Weights of a small transformer language model: 8 layers, RMSNorm before each block.
Each number is 500 + 40 x the weight over its row's rms, rounded and kept within 0 to 999. Layers, rows and columns count from 0. Numbers have three digits each. The size before them is the row's rms in percent of the matrix's.

# layer 5 MLP down (transposed), 2048x512, rms 0.0921, rows 249-274, columns 256-383
086:524445504534514482480545473512452516491482469477439573492522495496536559484485485480746478511504553488505531507582450459533546509518507507496454490520516431548452565518540463529497483485501436519455499476480519463471547520514482451453513587483450513438446433562467494469513587506498501428564423490487506526465546576561565553535488521486532413459483579560509391491488536483474421454576
106:529551473461510482513457545489501489457468449512565483446506458575563556556422467544582525478579559485489521454541542556544453507527576534555433484467517502510490552432514439489479515455470426504487513515535484518516475544450552515468436606487526518458460513536463538528449448548555549471561479536471445508479537453571470521574509428520464529513503484469494522570495582496499400523487
108:499545539453475421498490520508477476487451487613540516570503546551468468483488516594574534477475522507490457522509430524460517455470503515533475555490492462442444579499487518569477508532568504525484492512488566477515568540520513503486469515474508489434522521552504463552568529608532462501525556481553519501480519449487471561493438485458573480527486511566504449533504485514521519473463
095:427545506492455477529456451442527494564473556515475575479562451474524481514488526559576438543495474578504567495500536588514503519475547552554471473462490500463521490553555482637508526563508502522455536463466521501511566484540525485456514574566425559503436472467510541473489507551524503517481442517529577568447532494545478513537532536443548473480466527474555481593568430466482518514497
099:519430484456430471530473478499534466545490501521486503528619514443474444439557499510545530532512515502522545484518508602483566514461500527422512526466502489457513460545412480546591479462547558533483541434466521449455471503512484506476585488550475561586545530553426458509481484447474517452482517476513536464555540355477491582544556519478543548522575381475520550495530433544504417457579
093:456425523489452556481491514487542484457455545456483522511454482491564528553434393473717504538455451475461470481452490573433532453523504524548467572461552511491485541497556520481493527406540462481486515466443533431489488543463425472543408441488502503482482540446481564483544518547497474468482503447470477545476441490485502514502412500478573448535479459552490391439504445491515525522511
098:395512462554421589498498456456539460478461492532441594505557463541491460499539481468795495558538420444506494425502530415549463585542467499540559516449505482498411544450469504480486465548512496413534561489512444517451567493550541559505505514544507529500471467508516409572464487505500479513466476490510574515476501545569474514530516464489547509474481513480414518428423486447544464528448
101:408460503514502459540491449496535492494498571491502519509558514540488512433518461506622453471556515503478539493550522411488488530557416552561518571500475420417461484460563483536470489476562488459505428426479520464465460492458440468517499533453506486477514486555449516421505509527471499544478533509491504543483465471505526450511461546471613513511492473566559503457515509545521473504511
095:514497465521517487546528518439461530534486496523530462475493582526481507483565537426583534475532522465522469479481530470430447468480482462510512447547536442406537508418443479503492489522483542531503481539486497518502493544538547462474465509528508484525446455465472477478473443511494420588486510440537486462417564534464522454474521519532446463461496470460544572480491496539490455519486
105:523478510435480499533535481522517512469447476443447549426441524528523499537565467513578461521550524579507437495460505504514550536539472455499470497490441518497487427486442502477569527502569505496480529420426497547442446524558583566494513493598520512534596498492460565440511488549494496522505479488504504423437519513402472541461485490499445501502475552553523498527433475524497537545468
092:510537461536507476491499478529485531465465561453512463440474495426465564477415469517720523489583514543492515513502560506524499505450489478491460484484449483475516535507510480490509528470492500563545534473589491543494532494439487466498541506415608500440504470515449469510516463536518545563495541477479398476453491449495448511581427521520517428494519462497582449478475562509456495510492
097:545547492523538463488487440497467510406443515502564504546490478525520539571495568566590580590446480474542530488604491538534458509489489497539448551521411499428506492502528507492463478507417541492486471497548498564455506463488509478482493481529470479545550568439452458506424479463457521492485504514487472451470489493472489456459555516455516413526566540520539523547537490506539504482474
111:417521499473542459511522469547450478503496448548429454477536466514503508486543445549528530482516475501497475451518477482513467520542508483478517510432438488476546552505520470532529511547488494493537521495549494559513519530424530541567580537515496429480542506550480496489474568506519550471511545459502497412559551554452541609537493442488525445513484514515430475519511455529490525480451
095:554510532501448505438571509503515395477439545532440557436489495489497626478521507559620486541440518482465493564482556427515495485557433477533496507524519515523511510474537502572463490474499525536479468498433521517516532512395499490514547499473464494510562466502497421586532589492558491471490482511554508451458475508496475584503538533510507464499491485595465480602502508514421496473453
094:520544570526557507532481506492530481520530514570520494537468508470486538540513482486675503460489467395532460536550515491433511501546458517502528441541523528469419506552496480473517543468489515489468553535473458515511522516496490509449522525524632489475462491517544465506509448531535516453522548581460530522523535494446491436439442581414487448463494492577502465477436499535551508486470
090:478446456466529467486475501482543513497486497544515510499474504555464510476522498459573598454512501452492484491552565529576504429484517518442481519573471527359541512504508530529501529511575513585495470535502487458472515532590568485537475539514489513526489466528479514478544508483486557541489491475516509514539591513522509521428557531485423543484486500482457602437506454478456496551486
097:512485509523496500522498424467625568528557515529494440439484528543488553534508508512533529481458457468484449472505445526524484500568526517477508552457516453488433519435587479492452436489424525482426492536513450482470488512542497443476475453494419476501566579511489511505401525452576455472505509477485527535435500481437577491440506422521528487517478509432449528519527500418478464499542
096:506506492424484494508513524575501543480567417454538588503501542484489498518443533559761591543515537560463419491462460515493521484483541503519515522553518490477475523471486501597518493512529560560553529470494473502524426504538556505398552440495493516497510545494479509512458507557572507417419498443535474427530498593500526480518524493514475474450484487485489504486384480491495480455477
100:441476464474522541507494501519495479539611483481521481510544439545483560502580476481587455475482488480564491429525514501537449475531537523580455527498549468460445530501533480558521520531504485437496474490508528514444497456487465499476471477554514525503499433503511524546486548479404497502493512544554432456528533535547478426509533527508460438536562466458525520454511508478512511497463
109:516523571477470504525528507507456546504449471511477486452456486512401476545526525525522493533521439502515509538515594458498503439504451524490590534555547491461486561474469530570528499525498502478487526515533422529559513467511570512473381510504495522469501532502476506508460534483486488514487536532529537524562494466468603549578555544542517530509483460471486465498441485505520540518503
101:491435592547618438514473502524507536485456496466460485513531463521535442478596530509445483504507499444488459526460475501502474517502441496524515522535523483453431518544580552529508555462582527541487434455541499503550466567545449486527467517542481538510488551534471516493469510543590518539521482524643509524509480479490483512470478499462536487489514533503446479482508553501571422465472
096:473416557453497547541482465472422434536510574462438508486437479447518394555516411527653497532519434548539418538466489508412501480476457429451537424507504505481494560480528467523529488565438522518483497506493416524454602499500468448546540498493474545479400495578514481488500480476472508558516510535542474501520458514590456457505510543546521564548482459595475496542509532517503511509467
101:527519529492454555475510505531487453400524545579514486598515528489622500515553469510602494564475491488489421495526502504588462508455535471516445554493503560504527502545507443509563429490475543500478483475552541525514583449507507502524566503498551590467484461560516424532422519459459510488508488510519432436550555438519498445488550513455523509515496483512472423533424425451486534471487
100:488499518513517524492470579516496481433448579555503455510460530488542485488480523525554565519445451496507509486463469535567497492497490484467437516468479426478536458527526529449508490456519441476490510507511568517490536456496457458435495529497485512481505542506494546509520539497619498498418545552503479479513541514475452537480504518477472436509550457567542479510520463534488505517547
090:464476432521492543552475448483556481505473452466468490494451462455454480487514535512789505383429500489559484500474495500490543488490497469462523496534567516465500472515511475590493497542428517552534486590404515453444476604489500495454448552494455482507501465588495519508542543495502519500532551478499482517532515498434489458475585501532480532530565523470457463428529500460532519488499
098:591498438480508497494502462501537439523546487494465533574471465541465550455498589510595438518447508537502480559481447512522476483486487475472501586563501487428544493496483521452460465473539505495491487503500546563526547465533457492516506472451448497542485489537507512460529446470542556525541439507438506537436493531440479502520484381494565504554510426547512462508515473481566431469512
# layer 5 MLP up, 2048x512, rms 0.102, rows 250-274, columns 256-383
114:473563517486486456474424574514517529511484453500535515484440480593502494509473552424463534512607510564561498467449533517555513481485485538509435531476510505548540507503489463537490528565456514484483457506422526488504461452520486522575515539530514445520524467492478507429494484477534507447512501460513498518521535460518470483474522451471499491500514538538523423516468461477560413461546
099:479501474557529498527473461493562437519489495479471529523531464521472473578513507522485504515465508540511533529543524451511571482566449537549473564480521569507501493556458488515468476567554524515454502458525473547515529531556534507539493492466544590487546515497537418514505484509438452542516482462450510485555532505580398540445547474505503564555542403564497545511486556512519449517514
100:492588472436537538509475555480475485504522486483492507476514518533451480496482505555463457479505500469487490555531520480543546514551543520506545517502480534502539503527492401506486531529529468535542451484546446510516488415453540478484515462512511444525475480427506465550456542550477503571488510542532507546440533416475569533443490540422517534541480486429457485572508537469565431463504
101:542501422486498453503468495534508466548524413551521479492540499566490476431541461457484494495572545458492439475422471522499546518538428493527445449540496480544611564555454480483486505462493542480501506457516476518516491521505454512534466459553535564539483462517483522487441485461538545500452537526512513453571464530490443533515499476456539489465526347515556525475508460495483514478525
089:496518453411507552500461502495493493497432476524589464442477504501518514524556482468487531461535491446498493566415448475499522618470485452445442551495596530443535568491546421462487410529537552529517533570486429506509548415448456511550505527522451529495487576580526519489546480462533413509456504498399512474498381467494469459467429475440522491529534485506484529502511509512486572465539
100:472456510495453448552486472434556576511524498526423498503482580512501473468489482475491522641497527488518447479443510541524476415552500546532414481536488514552452566510465501474463475461566528491458438486446508456453518530496441488552499491585443515571462483484476517519532510529451458501434473475572473536545436465556437511452577478500582469466491467530458509537494507474467555520496
097:479492523453488449475471492517565559538563487488480447443531518450518513520481483498481545488446548496442573476520509483466469440479404549501556503543489457531456588460492479475484441516525475502483511459448530468499430532514440505452562515556511452506519442479494530492522442501522482589522450424402457507436549477491539454439493462499485518558516544619557535410462495485537525497509
093:523482480607564528534512576468520476525498531529465513554505561544522459493534422495468470469590486470496442464479445504504548509551586504493430507489451498491485520546466418536497495468504495570511398444482427565483481446512469489558536487455503510466517488452550494523458491498529546578445505445515468515503444474499454556567588580538482464527530474494499537398526546488447482504564
100:567441549500508435477482437476508524512460539443486445447495503539537478509492475472480502496565521517516440473493474428484529524467437474486571486490484486506476529465509471436509504517447471495391483528423515533516571473533580496454460465472547452576500436453483538433522548516480512500546505490464526557521513477404533488539508517487473456471492476530473523439461448483523498527566
092:477552495529485477514533491485499554496452462515508502527460515490482604536434478443499533545548546507487489563536560478526548413454455499505429510543505456534510425448456513458552562545435503452596545513566412556498508479471471512477509494535510488450437488464478442520480477513541443475447513574536415460496571490439558532533470531509480458502542541472504477554493497496464496458506
100:526558515513529476466504476548479524481509438485495369473500515512581514606458536501493493554431429512514435515508471445446540434522513562563436497575427536549537516547543514486445474527498485534479502498493515529578525466562462477503503440544526512530543573461582471583442538489459543485504478495427462501489461467474453513530451543477560539445478465551507444481551527447590541517504
114:393492485468510493478485457541462502476541512525425516508558491429583497522497433542468554507464518540497495501480498524423503485558557497439458513474493444487479518513514538466467435490448470510524490545560453491583504514439467541565491443555465471468578494539540480541500443475551488456427507467451505453550620471441516554498568543450477495453422513435467498599506596511522528533453
092:473495479473399520472448479498537491523492490549575552446489497552457538548521485602488545465463544513487504521494419445474462444476439447514433488466526455605501496480478525486527455581526473500495535507501437444480515521523510428405522551535505508549489449504546456511506455516580498527451517475502503462551497504457476569516539515438515559521519460520483552511553525486488491537440
092:456481491509579471552450480520547566482523537513529497519538584473508466561471441538484581470440538464494445478515506473520500499538543474472553494489514470498498478417467510508541560598583493463523510576550466490476473492479472501436408485462492475474569472471468550552618500533497486507483532515415523526567431505487498502486468538454481523560477537497513552484455439566416402463459
088:533485553536504528511520532456433477526522525496470419516442456541539476529484514503476592491553472537510504547565437490452509465479507501569482496462435526457491512491371540434501445511506479543488593471543488523493501519471527483528510523498487454538520435527550513468516461472494386504507509494571547510526551538530447484528496514529518507512439475507493558500518447501524504454514
104:540450513420538480512508540500537559455501475511531465493450562483521608501507534530472516465551500486439432548477532488465510503508573532526491554535463475491477554412531462513517499504569563473448518505467472440509477446510442536478486452500424501524551460450531509499451500457487475537565509557598503495438470362493520443541489562550495472485489515496517539438541494453493468515499
096:513417503454466494485496503518482572492510539475459495449454509549537525486481519489482500419508479438494498511475549445505494502538512440446531492427523506475491478467544467531447552502504526519523533543521517489489484527559531555556478417423458505391447505517565471476568481499511540516539464456480517501524566510544513442542499483480488492513531560488480490482529524524544516455493
105:536493486458487476464512453440516598465469418415462467470509611538555498521520540491477441529519535447514487497490508462477508511549539485455516544501465494485500490585473523492486501525523502417570486423556521530496517459486514489460402441515481595458418465515445539540382496482483548459531555454487470461512465562505540500519578469524557521460457567494550476518515488490524525438511
112:499501541537504524487507532520483587595553484481490499416478514457464550513484473535469571552482456521496530480521492444515531504505536447481550505504581485502514470396391529518491522556459543505481492503561524489460492513467550535555545476446510531457506450456464432492525533551550470474475520535472520472524487506492506475559473559493421480534612535476527500429500507574407508413462
101:468502497458473438587452514528519471522490502490510448464509501521506494519540490536462505481481533511508463478481449498476521550459394550512502498472548508550479472523562519546574515504482512529445454548498482463575522476436500576417568541492536468505456435493482551531501470463484461478447459397540510545420516545501503561545463513427504532477555535516483535468496598480494491485497
087:538567448465499426510493463544596472531478493481450534451459435509442506573519521509497530478445449482530472568487480483595504456443462463551495468435484457488482526522466473523560503444473488480541512465609486469444495531513542478519504548476480550454451465517597515575516530521482444504420464510459524480506534514489480487491405523523486520513444577513535487542540491465517574448545
101:506509510471507559560471488488520460559546432571525542472572519574480462485526483508497476516464504520486479522474501437521521532523543464558396523555445484523503578519490480498484518532458501465524577485505559464499477459527617479561564470569487455536461484568494460513497508546499488516499550534463493536505517523486476466538460501487514528501488543587525478500540518498423460509523
100:488459535536481510474452550510591450435458487508463486514493555495485528472504438518477507470361489558494509489542450509573559506501483434492493508468447403494539453546518503494552539477572515497578491541535546494547511499505467509494613525455494466524565505445516529493519518515509527521436435574492457566543442502518526426574499448529488543410593495522555535440516522451606457502492
088:437484512544447528417507453487532478531518476499520470511480492470505510485533509543481498506533518523460522455433523563495529527507574487503390492482483555427489501503404537466506461496500550495499477536478488489469505548589483426538500435524510489511542448539564510528478520484524451454469503521464533520539455405575499444528529479522552561494457489418490501524512485429482612464539
099:445510470518456566488539489481483613457466505571501581420473533536504499478559566423469493507521472468453484597457518421487528519555487470518526527502486562531559521533514498454499457513458611507514550500553487528488513485508598486457473474527563462486495557436494506481487479513447531564400549492492466491460505582487535494486492492470504505527500483521464484505421521446428501509472